config = dict(
    norm_eps=1e-06,
    rope_fraction=0.5,
    attn_scale=0.177,
    parallel_block=True,
    init_std_down=0.0,
    optimizer='soap_variant',
    beta2=0.98,
    batch_tokens=[16384, 32768, 65536],
)
Each number is 128 + 24 x the weight over its row's rms, rounded and kept within 0 to 255. Layers, rows and columns count from 0. Numbers have three digits each. The size before them is the row's rms in percent of the matrix's.

# layer 6 MLP down (transposed), 256x64, rms 0.349, rows 77-118, columns 32-63
106:155125145089115125088103185116112096129137149137127095113119112152130145075177076131125152143129
096:113119127144127125139138145119137088146141154126144127140146132125098141111117122084167129119135
112:120111134156115109102125165161142152114154139112091134132129143127141132106074142134125133102128
084:116114099120110134110168123144120097109100102169130132122131175144150113130110109106087105125136
123:100128153128121165169112156137145113109150090173099119130103146161195144129135140139122147089133
090:127155152138135176093134161071111145168131097131106159133111126090160117143149117151122165127128
097:123161109169144106129118125102110141132130129094109100127130136165149155155145124143090130115112
090:124167101149139088163124091127124159137132129148160120135115118143116170089132172108122133103084
087:062161133086147123091108159136150135128159086121130143132166164077151147139131128138141151131128
108:172106148144155141122161084121111107139158183145131117145136151121123168114096165129122133099104
122:120168119145111115120119131179102081144064128122148144118133172117046128135134142134092139137134
098:113123145134151118129162168126155159138121103168102105091084108103145155144156111164149136139162
105:095183115167101145156160136121136081137116086138123152148048115158111104131142126178124124139146
101:100132116114086133133075146150107184127118120132133152107128105152131098139121115142129138092157
081:119154124133100132155114170115126132133118147139121110163112188158146080105148110108110147163140
088:127064128158105125125148112136091137151109127168136134130127120146089144152110124131117172127141
078:126101112122126123133101167110106143115114107143084137147083145160116077107157122155147143142125
076:099111104111180137159136105126115091122137132138132141153109160132123159116111107084180165145144
077:126126140141102111122098154130131154157085105142126130116094157121145149172167088131131134159097
139:108161170131119193167142142127120154143161138096155111135140082136126092143175106103104178104118
088:088127130125099099106120140113121125196130131164109143143099098104096158126128088146096111151077
078:129163149124127149139065117113095119141095093129107117146098102146136125099161115167150121146101
121:127114091056124099144092161176106139122139145111118168114126108167126092127119091113142134129119
121:178091107138133159155105143061152170110158159111125103136140097128171190114118127139143133163115
106:150131128140136090091123095120127128120118082094102116104099109171135157164148099143123109154140
083:115106172155130122072114158174150117127134132126125100145091115099114158157134117125139134173167
122:145134119121116141116135117136135113124093129141128105121154144096141144124115145138138111182137
090:137113121148136102077104109094095113137118080126113114113068134148109143128117165184136163139156
085:135112134077163149169087094147116147134119124136105153138085109127113148143156122132118156132072
090:090115132111125121092115135126150098194129170137120132121155133121155132146178056164127113111138
098:154133148106138150136168098136126120141130122150109135157153149121194114108147159152176150125130
127:115120156168128132119138109101123116060113112187128152081174150122077106142146132168151133188114
108:138111138093133157133125108115130147124075152142104138134133147122146134117124167152151071173111
098:117136129134128152133099152117110122125110149126110124101122120171131136155176105168145115103139
083:155105137147120144100145145125172149133130139120173141177121105124157172115099083133141100146119
129:173139163116160114114145116139099123104142161119151149100105120142157124118125144133091130135177
091:112122175141099134118114109095094114130123103125096151180070147098103116138141094145165132153129
097:098115105110112166089116134123131143132101066115109109100150105123124135112143138145158158052136
101:101142155098133124132168113094107093087105120108116190123092117139160060124148100149134115157150
088:120146125134093121110143116089084134102147111115139103093083164081102126130147134173142127132133
079:086109133139127141129119128149122076135124166178129153150096091123134151133149135110085115143101
125:105139137140143117110133094106137116128132115088132152123121113125140170161169108136154117166124
# layer 6 MLP up, 256x64, rms 0.222, rows 78-118, columns 32-63
109:114105169106162139132134156137142125152125133120135158068094157109155130168133150141095148127087
110:121141129144124102139134123085163122116136132115117149182134112111134140154115117061126135168156
153:117114153123128089124087119092129143122148133062115082109124064086092134137129138127136116123112
104:122131168134147117119121120111138136119097094100163159141137183097189126126149137078202122158126
089:128093169145147160116146130139122120142133114164128094165115110144138148106103135141185112125140
099:163133165155135104125131139153138098139158114089155127123123104142113141128108129147129167115126
103:138127119082140096113130113099146090127135126097108139131115175136105142141145108112116165140162
137:182097119155108115149150105122106133116073147121120088119110094167089099125121117119112058121143
096:100153114105138101158128129099120164121156127107087116157174137079130124148115170097119139161138
112:131155146189063119127134065145161137127130126122145141109099156153110161125111123150151114115079
104:084097167112127135097109169160113127133106142107167144103112137141140127091124127106159155168117
089:169094149141140120125133091130128129126152106076123141100143139111160147119092105155141068140133
100:147158156154132150155162166143099130114132128078150151154161114134116100093105176119180114144130
095:148092125155125102104149134152120149118130106114123119103113077093113123122076166153074106119122
096:113140156120100134128121100143104127120146116142160140146106134126169139176160136128112106116176
090:118155101159101091078181133118128102123106099181146128077138111172119141128125176109107152149127
102:145129169127076128096118139141100145138121155137161118135171117157128125147159170158119103090114
088:168154119166155157173167129156134105111129165126122148132165107138129115135133154131141116151155
100:094171102145129125143148157151122146117159094148115123156173166117168128106105129139163125156099
090:149154136142106149150104152128124123120109170129128173149173170178135127154114128064144149141115
081:166131102110111115125136107139161194122131132169149126131135128099140100163083127117152152112156
094:141108138117117112158155094118136148115117148127151159101111129160119084140136147094138150173170
105:137148138173136108125145090104131129106143107121107157131129189120123117139138161102148105121138
105:077131127125156113137113114114126175096141103164084150149142090120149149098113153111126126137132
117:136116066108144128150135115100117148101121120111119136100120117160124094106135136146104120115117
103:143153146165134112127128116156123093118129102143129142125132137104159167103053132105147142145147
088:114131110134095142117138150124183155107153137127125143120122130121115108101116074102131116167166
087:130182122176165105101116173097154102089125153135153133119116139100187159146116142139174114077140
084:078145114145135104091155111124114131155107115150131160075163149111112108098112116113141144181111
107:124126126121156153099114153044153107129149121125142143153137145178128122134139085092082149133125
103:101120175089117111146135162101100152111167142131185147163128133090119137119134116084128128103105
107:127135159082125129116116151115124166146180164103106114122102075122119146107138143134084159129102
092:086119101116113143078128136149124120133133141170109143129153157104162121106085172117121140132118
102:153151125156141160145116139123114106135129115128127105095143145155136128131147101088115157149171
115:126144155180137144140183159165160123155118120118113164100133104145136150103074130147155142112150
084:127094107140128130161150065127159135136154150118147136150111072110137126172082133096078113117183
097:104132120116115132102130157098136098134110126125174138140121147124140136116149169146144146089158
115:166120151189110162145119170121116116145107110136142096142118103148134181113136146114169156129131
097:147111149079141110141089137100135090109142098104090133149129125144131089166121162122078124115123
088:163110106098114160143110134137155134129137172123146176108134186113146117108146158142112168132108
105:110150125080120123150149124088114131132163126148147155149139174101111103117105123121136102128112